{"hidden_size": 160, "num_attention_heads": 5, "num_key_value_heads": 5, "parallel_block": false, "warmup_steps": 200, "final_lr_fraction": 0.05}
Each number is 128 + 24 x the weight over the matrix's rms, rounded and kept within 0 to 255. Layers, rows and columns count from 0. Numbers have three digits each.

# q: layer 3 attention query, 160x160, rms 0.126, rows 146-159, columns 80-159
# k: layer 3 attention key, 160x160, rms 0.119, rows 146-159, columns 80-159
# v: layer 3 attention value, 160x160, rms 0.12, rows 128-159, columns 80-159
# o: layer 3 attention output (transposed), 160x160, rms 0.986, rows 128-159, columns 80-159
# up: layer 3 MLP up, 320x160, rms 0.275, rows 0-35, columns 80-159
# down: layer 3 MLP down (transposed), 320x160, rms 0.121, rows 0-34, columns 80-159
q146:132139162109116112089106113156153176141156113129138178161186149131139130130130127133153112101107114106114113155085107128145131128139148141121104091146090122112114110107106111141122093155160144132106142100154135126141120127078110133135144119
k146:149128110100139099088132163133070143104146136121145123105124152154131110141109103117166121122147134146132102145087164100113133136140106109144127126123067134119153138116122141179152112125156114073134098111115142163120105129101132113104115137
q147:152157074166147150131151120110130125145160158123106120127119127109173140140126116103177165142119075113135128160106111162109102128126087155126109095109141111130088132117142155129117139101122122157169147122078097136156081121106100130107104132
k147:135112122113086143146170116110129120133139115140103159101122122155114119138107152153182139168090108089113124092160132106107092135099133143133107115137091138105091143130166079102194046100101104140146102100099107173158125166120154135133109150
q148:133080171089102118132072137124063101093109163140136131108103086124131116100095135127072073156175162115116121138133082109135140119157126167106139128111155160161124160073100163123140114117087171142132113117095086121101211148142122134100130162
k148:099114131134132081117108132192113172078101153143159140121132120115123127132119168120086170110141072110166192116149160147101157147106105144136111096133163135107107143162097131113137151109112148122154102127097113112124159121118148122146126134
q149:146138101132121131126154142091145080115169103121106128130157186104156195120138112092205174137108104146131138141073115122094104123108118163137142031129122103080119108177154121081103144125148110146130107108155075176141134089116121130111124105
k149:129158109157139174089151142134071154122133178085097146122131110142143125174153084089131094103121149135091169137114145121166117155177095127124115125111162151152084187115145104125135120095139090147135160108096159106138147125099144132111163134
q150:123142125124083112134141107136125126106139131105129117113110169121126130150157101126138171153120145114148130140130182116108115123145122141166143152126116092160133112112110131119162110128142090122156161165169126118128100139137148139125132139
k150:118110122173160137131143091084167086064073111166119109107092130119135101145103142140173171140132130124094079156140159112169132162134108103082153141079134104091134116146133150121100121142152156113147146146140144111149161145143139137131099106
q151:120117145088091150123132146136079106123109137134105131063147105071136120118126152105160168147101092129152186137114199105112157147158098124138177165122153125100108132145131150111096161124112097114152112098114118151083186113181119141164147107
k151:112093163162104123168111148131124125116152142110114092104176087102130137154125129145139137087129068139110186110171102161115107172161111128096148154145151136139107129142153172105054120141136117098145121111119153156116144127150115183137138111
q152:158133112079148062109113154175137089147105133069097073170109156102117158112077106147133095159106145152086150126138139113125166113166160105122165155163121180187133142096177129100162144151107171159120147110138178152135158086138161101136121094
k152:150123123107159104192106116144074134104146111134115116184156158124127182111113155159136162137157069184200136140125155170099197103175172103108155154147120095172156093148107128068094105161075125121117127142150151080114115073193131130123162107
q153:092127052171145068094102146138139152121155131128085091164142146110144144101136092152160145095117148135131177144101123109127157116137146147067131117125099138146148125128151134092147131183167136146175176130149096119103137091107167142127107125
k153:161120072092112136099128144095142101126068179155140089110128104130098124130114052110160133135126130148126093120059140119149147166139081118077112142096138140166154181120146140190095131133111111082143108163123087103136131150148195152130116130
q154:110157177111114106146109148176104162128096137095178178179116149114079136118135147082095136149163157124064141112098123129113099152147158070148087139137107129085113117106141145100161143102140113128103046147125175158071095186170153169125138112
k154:143141147141173177115119095138158112101108144115105102114110106165135160097150158142099128133142151142115099153102136114132136162087148134112115142141115157097136109059092172070094146144141121177119189130155146058157102095108097114139120084
q155:160110126123094161140187093135112138105147133169139129094127118112136174119178079097155126142130135140131139139104126172104125099119149154110144086149145146085084112089081155161079141126097102142127104111103108108139115118139108144121137107
k155:124136127100128160157094134141087114096159207134095144093080138143123100154100105124125183129117130095063113143172115116135123123122123120111105154172118141142117131131124099152128128111136137123118092139084132137180127160133130103075099195
q156:106102160115136138141109136096155104118147105134177131126075123129100114108135098132105107165107135102154028154194109147127141123108121136180127143128134141153136121129129094140143080119152152085104147131130154132159131116118102119060150131
k156:128093077148148097146163159137120137118088089146193145158140159112162075125113136092156168129166116094085097110111202085139116119106115152152131139145133119130116097194131120135119095157181154141115080129141172150132151141113089102108125155
q157:110142097137108114108132165114100122114139114122150104148110110088135159084128118147122179171115131140174123139077177102118137139127153127121116110073177145120117132161125109106147107172181115102180147111171074130073165113136143107129115182
k157:121136112124113088084136115131093097114078090121133148149127126095180126159095100080130106153157130139080153127115130100125099151163101110082131177100176109124099119159151148138091166115184163149132110131163178094159141163112097125108146156
q158:090142126137102150080115142140169146165123142091112140151132141091128117113135082149182180125115147116144171124094125118147121177108121139145113092110109084108150134120113135126161101152197136160141074128166090077085135162118144120137185125
k158:142114085113084144064155108131124096134084140135144107138122109129127101122113109121173128101151195095099125134096147141137112147132096148091135119104090095117127148128135156150161116173148136079156114108143121102118142174084139101119129158
q159:112128112089118090119132120173086096103159122174128153143160161119113197147159148104175136161135119178064147147104048178110073142178148133146143115137127109143083136118133161114100160103102096138087133095129127143108119139152147117124105095
k159:107163145141177173158104138145098118059165159088100135128113150166147137162138125159104150135131112155094117134183147153148138116128122121125105159159149138136112137112158108073120100130113130144095126118082128132108123110148153132092138148
v128:127151120099145125119082148128131109118123159124160134149122140107126186110162119130086132122130164134129159128122103136134082131096152147131167147101134108122154116117089143107139114098112109102101100103095120140128102142137104125073114158
o128:138105112125127149155139126091091094118118114133102183094140116129110129130123171148134122140129106137137146112119151123130149119137118148110129118127112128120126121144136109149091136169109170134155133124134108139131123098135127103131172135
v129:077163090112128094134107117099137144109143122147136100135139126126135070145146149143142140126127110089125121134114084105142147140128141127132117109180147114135124128128105144124131116124143167122145129164140142105152108107114108158155138134
o129:126095114147152118118162121145132131093092155127156138135132136122115135137145108115098145125123110152102132124125157107093117110101118133100154158106116151092133140108133115095122135121152086108159149106138104126109150179168133112111139146
v130:101108120125110111124135115133081140115093129106134126127133108150074183109158155140127155124097130129125135130140114149120119123138126118106136138145169121153154110157148128139166133135098139112098137136127129086089102125137126123130128120
o130:148143150113145138147145108130158117116139103101157150120119128123124128122150101099135110127125135132118093105122168131133121071133109135125110136093096164150118117095089136116109150108142106136125126144107149124131117120139154118151175107
v131:128133124116106162164093170146158104128134109113134129161100122113131149138136113134126097108101174104151140150106141136153140089151131099131167114113129156136107088136122113120138133142144090187124120125131133156137151116162137088119173117
o131:137101154149106116126112125114094148127097156143119167122137106118159140128129136110136118123138123124125110115133181090140129139085141106129089152101144143125128134110109135130139103139113123097150138147137111093132121149104149149118119093
v132:118140128141115129129102115137125117171153129155085139128136110162094133153153100124144131109108127150110140158093132134092092148123125134102131112139117096136138159140129138132156148116139124129148096117158138124147127149141161138113138101
o132:153157136111118121116127143158128116147108126118140108149123126106143104103114145098115138124147152090099126108175123127124110107138114123144141152117128117115141111119114150122121121105123117139091139163119145129121126127127113136131128128
v133:137109110124106150117124142108153120138096153113149094152085128135115089114141114127147120132121141143122133132106130159144106141151128131122121084105146173124101164154104129125118137097113143100131131136112126140157116133112138129140185127
o133:123141139126152122139131110148127151120147143090127131104113126128135176152151144129105117124121101091102144146163113131102115124115124120116123156173108097087165118151161108145139128127137123158098122121122150139114116129145121108136111107
v134:124139111131148128121147095136143158097110146136135138135127117099156115141147157150137140124120092153125152107124140141097121123100102147133107104082115123150123130140105165146161114131116149088105135113144121163110133132140121129151151105
o134:105172139135118132118140145105160143148133095107131079118098109103093128123105106111114119123132124150121118161127105167132095124124137123117135152137114139133147124156151106137135134100141129139126145137162133175132118125114133121130146142
v135:119101095131133135143094137127118111131142133145143126161126118103113139156111093129141125129156108087156132111139136126139154132104166166127106113107144124132093117163125128125115113134102119121141134120081113082115144125149128122134120151
o135:136129149153141146102129124124107140158115153112130139116112147164123100152127145130123113152097108137141129146102122108110146139129109110116127112174091143121173139085104112139122153150159133136124115150169162123131121129125094142135134105
v136:113123131129142105092160112119126168146111166120125106122154124108106143123101137139116129135119106140091097103121138111168142117138139143116107158156140125135131129114134152146106112110136124125136144168111127134129118092129141132159097146
o136:115136098127119140148125140156127113106125139134136114102125122150131114122136115085157114097127135118122122160103129127134109152136116104115131110148130121140125139158129110133106133133110105124116129093125139136132124126112128124115135134
v137:163108124142118122112124105121119129096146134110156113135138106177132139143113154115102126104132109125140128139170165129136128162159154114096137181115144093096141091110127088116130091121111155135135140166143133127128156117135080108106157149
o137:125101131145149124134093164135147130108104122104092136124098142100137150117157128103137124148109129146135134134125113145127107109128104133100100108103144172138129121115129157136146168155143122099126137133146113129153122116148156130155093135
v138:141154095140165166123128134114120149114153116126130132121129087101144182129128104113130145124143114105129096129133133124122139111118144114164131142106122120132120172111184125127119106112164118130142114102110148139145177144092154121092114119
o138:115091135140091143123128130142132101148129151151127134145131145115112136112096077159136124170136067139138155106155126146112099141120080099138116122138114124110155114136141118118171168117100116106142097115151129157140159129136107116128163126
v139:114111108161115111152125096132126109157114125102114141111077099154108138158149151109125100114073141088119116120106120099101092122084114141120107141122101136126136156139132118111128135109105090164126135116095128094142139141125166147148144114
o139:142139135116132129098135166116144138122109123164128138153133132137124098145127121142118158131161127166138147141157143132113092139177131096137112101108129134135104120127109102193168116147109124110095127098173137158147090121123131131105113134
v140:128150124157103126143115151157149117164141123138067135086121155150127112145156116145141143117126130148126125138142109158125087129138143149139110141124112120091175101115082131128157132129111124147118117120175140141141092128083127155124152128
o140:124122147113137120135087128162118165108106157121139123156137140077126126115115163125114142145137142103109140137100137125136147115131125124151112131139141111138085131154147148104108126123133141119144143133106140116155149111131143130119109136
v141:127119137121141138131106149105103166152108108123136122102149110090154118108121110117107154163151113133117115127134112144120131132097134129153135135144138120110124101127111126097110121101131124141136129157135118110150152123144103097152139169
o141:149155090114142124111111123139123083110142112091133142142128133181151124138165131108146126102124139111154140119117104131138134131127113161106155119119127145134134131129127132145136105142116139135134128106126125117097103124123165140148110103
v142:094127105111100115144102122130093168140108122141128113137159128108138116115134152124106144104124109117147127126161147134158096141153136132150128143135090101110132128119143111144142080117109143104143121128145121155135112085098155196127140118
o142:145135138142116136137110134141141116145141124128116123144156155132114141142137104141139152149151146136110099105120133137135148085118140159105152124146113122117115109113118120092125143114139091124113134134108148101119122152130117105151158143
v143:150122106127141142132137139113145092141130165148118165117143131140158116108129107126090141156118151133123146179130136134150161122103073110120105131080132095137111068132112154112108117148140103070122140109148118117133134108126132127144117118
o143:145116131129093142131110115127149084154144080104128129153138101101144149128145087117177096134136099130141120087158115132162119136161134155109139109132119110132151153105150100159180168137132111133135146132135125168129123146139124137151107123
v144:131138122086144117130151159105129141147160115186122164087101116140107107145091152131154149126140129118108111113115131123122123109153107113118129100095169134146119132097150149139098090110131136146102109161115138154118145114138116146145136154
o144:115130112152131123110143117110136118114107131107169130150154115107091151108140095107107120139106121147139123124116112152149108137145130133137140109133109142088137088148110074106142145120125132114166171115125134145122140142142118112134113139
v145:138096118098100149103132134094142114103142149134158120151155108152140132117120105120135137155118119134149106132136163167152141134126137111145131136136155132124137118074090114127152129151080109133128130137128119133130146110132098124113119160
o145:135113167132140125138107138121091161171146120103132142120128158111139133130127141137115123133121149116129117120149103120102144119126134120116137129132132129123114116134132133148153159104141105140133094132132138122126111115084119147141157099
v146:101150119143123138109150125128140125161131134117122104103136117090108132128119113144143130107093149170137135136097118143123137127110133111114125127119108145157133101124123153153127152120121125160090140149139135130132077155122117110137164122
o146:131141144126146126118105123104092146120114096130151145131087103158137133113142145111113136125134150110096091143171125142116111114140128153130118135131127109148138133125115082115133096121157134107129110145122149134149129091142152161119128120
v147:107133127154104107132123158132148130140062138087141140142135158163143125116113138132107125110122125153107102102131109123118110146143150146137119135103113116084144138159107123128139132102152151119170164117104090173150104134129153132110158135
o147:138144161135147141134121091142129120121132144156087111121121096131089126141140124107116137162116149125125114107112140143132123107132130120145097143147128172137124131135160143118108122139148134115083097139145121137130150127116113137141077149
v148:120141093118150087097165124138127160169136102127163104155152145140102162134148115109098103119145122105128115071159127134141143110106150113125128158148078133125115116126154092107113131141115125153164131186155100125063146085142119127101117157
o148:130101131131099133150108154118130109125119149140114111084073157149124113142130137121138134126098106149124150158104153140087129105144137132120115121122152127151134154130109162112129131142137108131125125139115113106166131161095131147133135096
v149:146149101125171144143133152127135126146138113162103161138102128115081150140107073143135129150097124140146144104109111141133104106104142129117151096131131131151144160133136166159156147110104129133110109136144133133117134122151109102116097126
o149:110164139138097081136115131103111110114083156114126143130156160113118115142129126118111118120136154119129120121139128107139110139152105131158138145126129120127101134127105118094136095109116155126100178114097118131155146134125180107110180132
v150:162093150130110134154121180115126163121145084148094139113125109128154140121140109124136145117117106102134139124136165134124136128124101129164133119132102117141097142138114150142132148119101136108097100129134152099116112144111120151111149124
o150:116143121137126109145138097123123111117133141100139118153126159166154126100101132121125109155137124129149128112122129135115127124143106161156133107125154123132117152108095134129123096116121083140129142118133078147094161109127117133155165118
v151:108127140124116090091135119141139127115108161116138124129153145156101157117113108163132132117149133131159137122144132098143149140155109124126136155154147128145123113113127133116175136155122142121107193153142140143098116092131102133125122137
o151:123123139115124140146125136135156129127099108126124104102097120113151113105146120096133129119124125130112113127120134110136121138111104130132099105097124132146130153133123105128117124096140120148154105126116116138123133130137123128121108133
v152:108124114092087142097153136125131122129151150117147141106126134135128156111122139107151115095146123134123140143135131125142150114097103115149125105132140130140131098101142135147116141169091128156067090143133125168130123131121093124143121120
o152:133140122125144123136107100139122125101110117174137138140118122119083115124122132119123152159123117111128117081103151146126129139136153131117141113111129130115110114143103135099104124143140100109143095123122140151124138124117114137127150110
v153:092144118105132115126142113089156153114164112141146115137158124174104107153115141145143129118114142146129109147162161105112129139134127105121151148110158125147114139106114124108132135120125147114121138131137105123105140147169137131149117132
o153:121130132146131103107131124094116124137111172122131147131098114098130137128135103099128120116120137142116125122106114171121098109139143119128136133107129149131126118117142149129131121122147121121165112140114101138133128137095109144098157132
v154:087144132111158114086155146195102151144120144159097143120170133126100138114126108136165136112138140139130109127160121133103120132106151124135107135178110136127120129123123156159119115062135111128126151136139101123125099141097131135108117123
o154:142130138130098121131127109101113108115131149097152143114102122153130108108115155139103127143101141115127166149108153136118104103104125127119132111109153135166130156152131075097134126158098164125132117107097133143144136092141115127137183152
v155:127141173136125143124156129130142111116127124133105133128126133091147132094111138121123146127104107121118144149121140126130158126126120147135122122121123091160130132132112152168136145137140115111111164111115152144120133155159123113133121114
o155:122127125143130153143119112122100163132115127136136144139155108121126159103098115103122124138139125120118123098122117118130124147144109114142130143111136128121123146126124118125133106141133114136133108138137133140121126138117126143133138140
v156:149124125142136157146144124144154144116125131121130165141132139114145122099129149108113104138125146135131143128087132118138126117122121110131125152100131099142072148097139156135157106133166069125121083107131109138119104110112101143104118110
o156:122115124122115121128081090164088085121126136150096122110136120147129132125126125149139147137145124121158128170136135134125120185143104125153117115138120097139147144137147164081123144148117184091122144141130144096138157147134155127134149139
v157:114135178138118125129133076142118157111122099128067126142141142095127139121109118120147164131134124132123123129142130126135120135111118138130149157135108135106134125137116148143173130144168144119135127153159127142121131161054123146142124130
o157:134119126104133114151133121079152108147153149114155106145122143158159137137129125146147119123114188113147095126145098140154138120108106135133156164135129128152140131130143074109122135110094156116116155126105117126138115106167120104126125111
v158:156139105137105151092144131120132120075136119093118148121115126088087135092128129091110117159115149133127149131110150129129126122132131128134141114115133132140097085110112125142143157145128103127068115110105128148113114141134143126120152110
o158:092133102146145134149108088134149112121130124162130114125096113159145128135110122110152135078125086120126161129154125129165095112125154126122113122098139115142126168110140130174097097111140150128143112166108184117120136110161116126165098128
v159:158120126145177129134136151123131141125142127181093110111172118123126137154109139153093117123159114142136104152139121133124144108146120108169098126148094141140131105089166146118113103121148087137132100108135138127108152130116154127107149112
o159:117145120124119149158115104152131128138131115137153115128105092097119122092140102094165123135107128122143150106160145128147115132097121123122166127124146142147137144156110140103120121130115145139132122115100111124137141126127134141140133133
up0:133118137122132141118084163129145138160108139122118089141112106143100116175130122117140128123084160113151161138129135134111126149127129169182122163146073110160140128087133088148162087087085098145113120109151149141128101149133140144136126144
down0:095103134134107132116148136109120127116144085152120114125112112132121112145147154150118160116135119116112141138143106114150124129123154073109155110123175096122120126135134162141120144124162156126116138166095129122106116132136124123137125157
up1:099136099189155112136145101153103139104100134116117094113119183105094106142137134079095099132153131133138126100165107115081126118134164122137094104158169098115121148133101138106115127123083126137097119129161133158084118167102173109170117161
down1:147107109120097132154126116125120130123139130154150163131134143165133120136135108143134140123177143118136087125096133172139125138093137138137088102152133144110148094173104137156078148135105129085131114124120137070167129120132077139143132086
up2:123156145152193134113108134096129137148124125083123087118162152115119152130115112111119096124130158125114129141133134122134134117139113119134155127117137144146170118142081117136115104140126145150110136112134133117106110081103135131117117123
down2:117152170114148135129104121133105163159126132119107134102142151148110119085047084080151106131155141091155120149112126166125113119171123085156113132119160172142116125146108124127105138136131112192127098133110124113130138119155107129129153108
up3:150134124095122132130128132110167111146160084102144101148110174142123136145131134091152124122126114119134095121079094099116162145131100118132127104157164165120159187152119142095113152108153099155139129100123128104129127110147133146108142140
down3:138124134070150122072117133107156169117120120136096168147138154113094139144162118155108136164146090147109105145136138150095132101145152125147121169104105113142111168114066124135115098118155114111076163100106145120158157130138121156113145117
up4:113092124165140121086131099145181133091168097136097150123118094113140173124130110104107129111168147126133142084058088098134085108131127131152146070067140169190166138110122153175128120143113094113150171158126161128114044183192180087124095135
down4:123066115110116123119142127123103153102130171103072105146150089111138121100151158162132167100110074120113132121092162179129150128064122100119132151135164092166132116143081162137090109143145102132093138084158164121172100132158152108138134093
up5:135113157170137137108111132095097108141108158134133111128145104112115166097105163163129136141080159148093146142104133127136070123125107100138154146149129163172115112130128118120131159110155162125085101117120132141157139114135156149108097142
down5:162152123139121143124106133108111110131115144127144103109150130141075122125185122128190129133108122143134093108100095080126093173089140086127108143149158155124151098118107130123146132142121170125119121117121098147118154111152118165149132104
up6:116107133166154110140149120151117157163128172145092145078106128120095146106129139096156170114092081100133129173138107130135132132125132165143118161132111131103081126111136116111110169156118148146111090084127140129137136144116136102144139091
down6:149138149145132075135137134145114119140124169158162110116144109118121165122148114128134133174133119093115130124148113118103153107107125130121162120087122125113118149086123097145094121136091121162124092123097121151112121139150161106102137152
up7:202137136105073122098136103161138134084155155108141112154141116094128182151089107126119093127109158090132130152162157115100183122172151118110121160092113104105149111102094131127121109115124133113143112113156118151147083143109137131160105138
down7:103095112072110113154132111120132152122087123161138133132129116143105152160123124132109101158175141101116172116138110142149174106118163150084077113091131134103128130150143105097164125147104113100128153146172075121132168144124182133164071129
up8:163128122117121184143179187118157112119127146130105119120140130154177109132091135108113142106121146175117147134135142117118137150146121136148155139151139127130087096078102140149104113161098128137108157132137120112147162125158125132112139135
down8:120122136125144141105120118093158109092154128133167132146161169133129114111115137144132118111108128105121137092143144146172146114138124129096126125143079114107122134108136144111122112109159110126117141138157139143127121114116160158137138131
up9:140140136141125126112147121176132142103174133084079091115136146152148135124130095149148134116172128109112133052138120122121133073127117106130134129129168115137127129118145132163125192146100121123133147126118118142160132120131106085135110135
down9:124133132144084124091104146108138116097098116096131115076088122090131102137133131116100100130130172104170144141114124122129127147110119134094129115119123148118106152124156115137139105148146116147167129131123109150127131105083109137153128099
up10:144121130117103152146125131166128133103130147133091121115124135141148123076138168118124113056130139142116161129149124066150132154152108124091122115120114122125117099152106109142125136148073152100141145132102104157130112097113078149125102131
down10:141111109140116130115127124111081128172114133117102146162101148067148132088153139153155127111152157157129115155163109103116128123127129137097135140125148139117117114102126132127168140125126112099162090148076112126120133084109144159120136089
up11:067168144102187130159158139125134095158110156103108140112073143119154144144165101143122143096071075075097120089078127124168134149172136116148122169113129160095163144127114142142087107179140172123172150108150161126177115124126123115138125083
down11:118096072117148132124119113142126084119153139103100086190126168151108128159172102134115102115137160103107129141142115162178114086120125093183131138133122139125153131124125134139124135082130138123126155153126163121112141110136132116095122085
up12:143131144090181102160150141176132149129125125129101125124135099109114134111107135139117104127122128190074169165160106142170131139120139129119126123139130132143118128123129125111148100143105094166100134176125144111134152119133080107107115198
down12:104070141160130092139168165154073119136095132135121136111114134135125115160095106130149114139143135133125167143144115103106148141189112151124104133146097152100111108132128139096093132149112174159178097113094157110124155155144127130148117103
up13:142113144116105129149149108144100152140107115127113117171106115143162115113125100113160159104102104181088094123145117147115095135143156101127134104148139094086085133106141164123148113131160182119160082106088147165097119107111134099118093101
down13:133164164135098094153169114097132108093112118154137124093112120104156114085090151094113099104133151158135160151114116081149157098135136113096089135164138118122138110159138106165149124114104103085130093161140093115107107120130153141113101158
up14:151130165076126118101138133118128093088100112115102142139133133139146089133103151161124147134126118169150130145156115096164139139116111111116153104125139152122120127153127146123125119157157129148131118149149140136104113123117166135113098125
down14:119154131150137131127133132147100135133159136123102159129137100109135158156137132098085138109119129125125152103140116132136132098142150131162154142110138130120095117099133174141099136127132126151193101177159095166116110089102101099135127072
up15:171110130123077169106128151165114148143180132137090160102114165137159121133095125090067133151097123107124111101149146104109123121129123130168109101156175106122187123092145115121131125113132125106118133151171138153183127130086105169094125150
down15:137111154099118094121098157129133168144137125125123109150129135135101108161138072175112183127100136164114187168126136148163097130144104122133231132124146116065157146094175150119143159142114172078139130118114137114104144067150152124142120135
up16:125142140178136171133144102172125134125116133100122092123156130135089133151131088134154105137140142117085139125134157105128117161163169135170103125169090133100114125101137082146145078133106144126087126142138104137146144125088105133144075139
down16:125173129139167086129139085110117158163154112106134170119141123136138134130101101116089144133114183106135138141158175123158121078094135136134103134145118130110128140148125075116119101141076139117119110113122143133131138104109124132089113126
up17:162134121148106163125101163159117125149119137114088158099104140109165088139165155136103098091141089154099130147122198122146099125106120131121125124131088143082137091152122137078147102105151122131151164105114163141180135104135147097106119127
down17:122083121147132101125115164106144186128086138167100111159126105146135109120183128124089137108150148111119153112138122106097125126106135136136075159159132178106155109100165103126105107146152137121137144120116154101120158088129140088174116089
up18:169154152120136141128116126134117116144137139114118082104132128172114162089122069115152102109115111156156099103185141106176163096167137102125111105140095114097138149105121150134114135145118115119161167151106173108127081130134080144122141124
down18:131136137164122135110164132121158146147117120126136148140125147106142162129116131148119115147150126119114134149127108119056143147092140147139096140082120161099100112143129111177121165104131115125119101124145097120095148158143146159146091105
up19:137152133133095118126144106143147110168109095170122159124159150141175088102159138085153126126102128061127121116101103157125102115090063161146155088126147131153098093113101109125153146108139126150100093126120090143121096111194182134098164145
down19:096122139144161095140144103153112123113138141171100143166124114166158127124150151116124111111151171094129096142096147159088103134085134145066121135104096104143125116107102081108156130108134131113157077131112151092092116109151173164136097152
up20:152140197163069154149135129158134186079146136106182143147105089120143132184098130152097142122104109109155111179118116119130104140125136110169128131150159119137047148107127115127112153121093128142152142165108096123089160137151129129082200122
down20:123124115098091096115151158046171202142122140142168117177121148175157135075165084086111136115086074112076182132129152163145099107086139090141105094131188154113185183100098165127146168138145096147072199174143129083119122098134127082131113196
up21:139191143131117115155123110109158086155140098152134122092131126132105149125089136121139142121128147126102084133145122126055136156170098129120150101138145110132138107118111136107101091144138101135133132117108143125113130096169138151134145092
down21:152144168084124097127129100109094142117141149148170131120099137135093138140100138191138099207108156063122076134133115128111105121112131098123118115174090083117105148114101107139155085093126130097130101172121170133141115098164115102126140140
up22:131168155181141133108066117195104126130082170146096113156112093097127116125092128123086159183081118083138128152163109154108161118124139130065129151106134123147116157175142099160127142123110120148178117131082126140122121060116119092098113176
down22:115136170174102133109106132119127151084140104145112145150122118109148133105166095099096139133093129076141128120186121158137132118136125127154101173097121183148131137101171091185133152155138110121147159100110105142119086072156102113081157147
up23:137120113121164122117140147157164146099135172148102143088140150137147090092124133136138120096113111122131189156090117122132119104100117068098159158113136151107141151157144150128127127100166106150105124147118140105161135127111104152142078139
down23:087151151132170111123139135133143118128126092156126122113153163096121094109118106152165121106104145081132143156112092119145145093099141095133152125112127128109121095126123144146131135093120113103122155136117164121162159092187127194133085101
up24:147140121122129113150120123146111135085142131102130162165132154161143107146153118153099131157144105118144132134096078106118100115129111117107141129135104158130133135145141165147128134162143134150150097125143137089080130128125153090051106089
down24:140122104143095125133164136147104150166120119165119140153118124166147121129093159084097113104165119103135170142120143130130152101132130153110096093126120139124154116128101157128084118120115133178109118077144142115139141143063109152113135158
up25:089116123104118102158111159113123154125078137146145145090127147102109164128112156155104127153128116094149148146125100111111143103137142115136109119114114133102173111158127074120115115152098139130145139149148129137160166157166152113133137137
down25:122153186105187153098133118076123131114149075203150143128134146106111139088092189101093086105117125102130149092092157071102141151086096152128143097107086130106129172146093127107126080100148106112109122129151164118146131182119144126119096135
up26:123165119136123181189128098158112068130110139161129109145146093129115136143113121142141118140136099133083157159147121118153108133132137132147129139089106134110170148091118148182083110111092106127150153112081150118099125120177125100144117109
down26:163179123125147132129194145105144127095108138135105114102138108116163144097159121143120106104115116052109075089094181112111156119065144108154125129110154093109108129166136167156075153110160103126103164124146133150137137135120114141118085098
up27:168149110142103165159147133149160118136152139132116137143122149155096121132126116137090152115109120125129127120089158077139097155132122097155139108112115102098132118145157122106107134163089119124115127101149130115119085142087134104118162148
down27:154149127104072141104147141146134110146088152112147103164095116138121134163176144120170076136136158092131139094104148131151171126100139102155107135138116124112120112080129145124157117108137128119103109133149136081115125175107148129117144120
up28:156119087160117150137148147108145118118157154114122131123142141145122120162114133121126141100107092075100120130149143123131093163106157112138145150175116158109074065120111144120133149136094152146102151152152175155178120078126120110164124128
down28:120101109147144118184099137081124107096106143106156126151077120144181132128141158160119159159118127093130121171111122101121116153118152151126140112160100177157131119172118117138202123123147114128146093127090138103167121120145137136136114092
up29:177131128160039168107127153129132118163096116122122152097128121141122110103112116087144187145119110149104124098162123091111118140107135109113142138116095114092181151125160138201135142135073172105114117142127137151135117131136151128133120118
down29:147118113077142120115090130122139138108109147150163148125137162145162143115148141121148161136122149110142127101119107138115133135141117129097122117104134099097154132083113125107112130141143121167113108099175113118099108149160114179129139134
up30:085166133185121135160134073131126136089131140125139114111111141138131160148182105138115153135143156107123136153114144079124103156129123106123089181121156133087158119124143130117105149130102151112113122069151134148144150143143123179125109134
down30:109153155119124154104152112097108115114166148149183157127131132130137078142100092113126122146130137107114120123149084135139120111159133132131128134153140138141137080167145168131082123140104158110154131148169169194110147155116102154090110131
up31:129154113125152148154183111138060108092180160153137099170126112122113151097115107096152088100065131123110113130128127115133162082138093134146109137137157155102090139119160097090128117126115130138126118184129097136137123098128102112123143138
down31:183137104062145113113126115123119169155128160156132146131111142084126143107120135092084156085104127120110127128129125125135117105089144141121153104115104111114114130160132158095146112144131080137127109117164097138131146134119136106145129107
up32:131085114136126131128128075138091161133156130118129132143147126088170161146123199156108160169101126177098126117142121134172131145151069121121111110110119142135163122108130118109130133096155105147127110108133125133111085120123147122153119144
down32:139100127105140151134100127113139117142135196141160190145125150171146147157135121121102152124093117139122158150137124197133127156138151165128100141182120178082098130108123139156140078089145139101152124114140128088100125083113139128112131094
up33:102106137103120141108155152132112129105104165145138144141136134180150158143134150140120142069144094079152164124129149149108092092122044159140114128130152136118146162167123125124099167120147140097146116145119162141143107086158145136115105120
down33:137097070131157139141129165150093155105135140142160085188135133200145152129144123149142164084143152108105085104150134137157112181089151092127112115152135108125133160138104087144118147109172138144120147083133131139096154113105123145110140063
up34:115125122146163113097115100132134129118148126123071081126082110116101110150130128084102103109131127122107107180139155116188137085154114129083105159145110098114100123095175112135121132125129125126124175107128151159154125130135137099171135106
down34:151138120148170140134120120137191072126120110122114108093134169151137119117138111113122131144167119164138149129136113153140131113179109158085153141092081122125128133152142094106147115091136111139165165140150088166107145116147143076134139161
up35:174106132090101160134088070128164130112163052107179130150122131148145144154132171127161147152108115155097127126132155140173111138097142133130113100145091158167149147103090151126142129104107146157126143104149133111150090140079091136091142110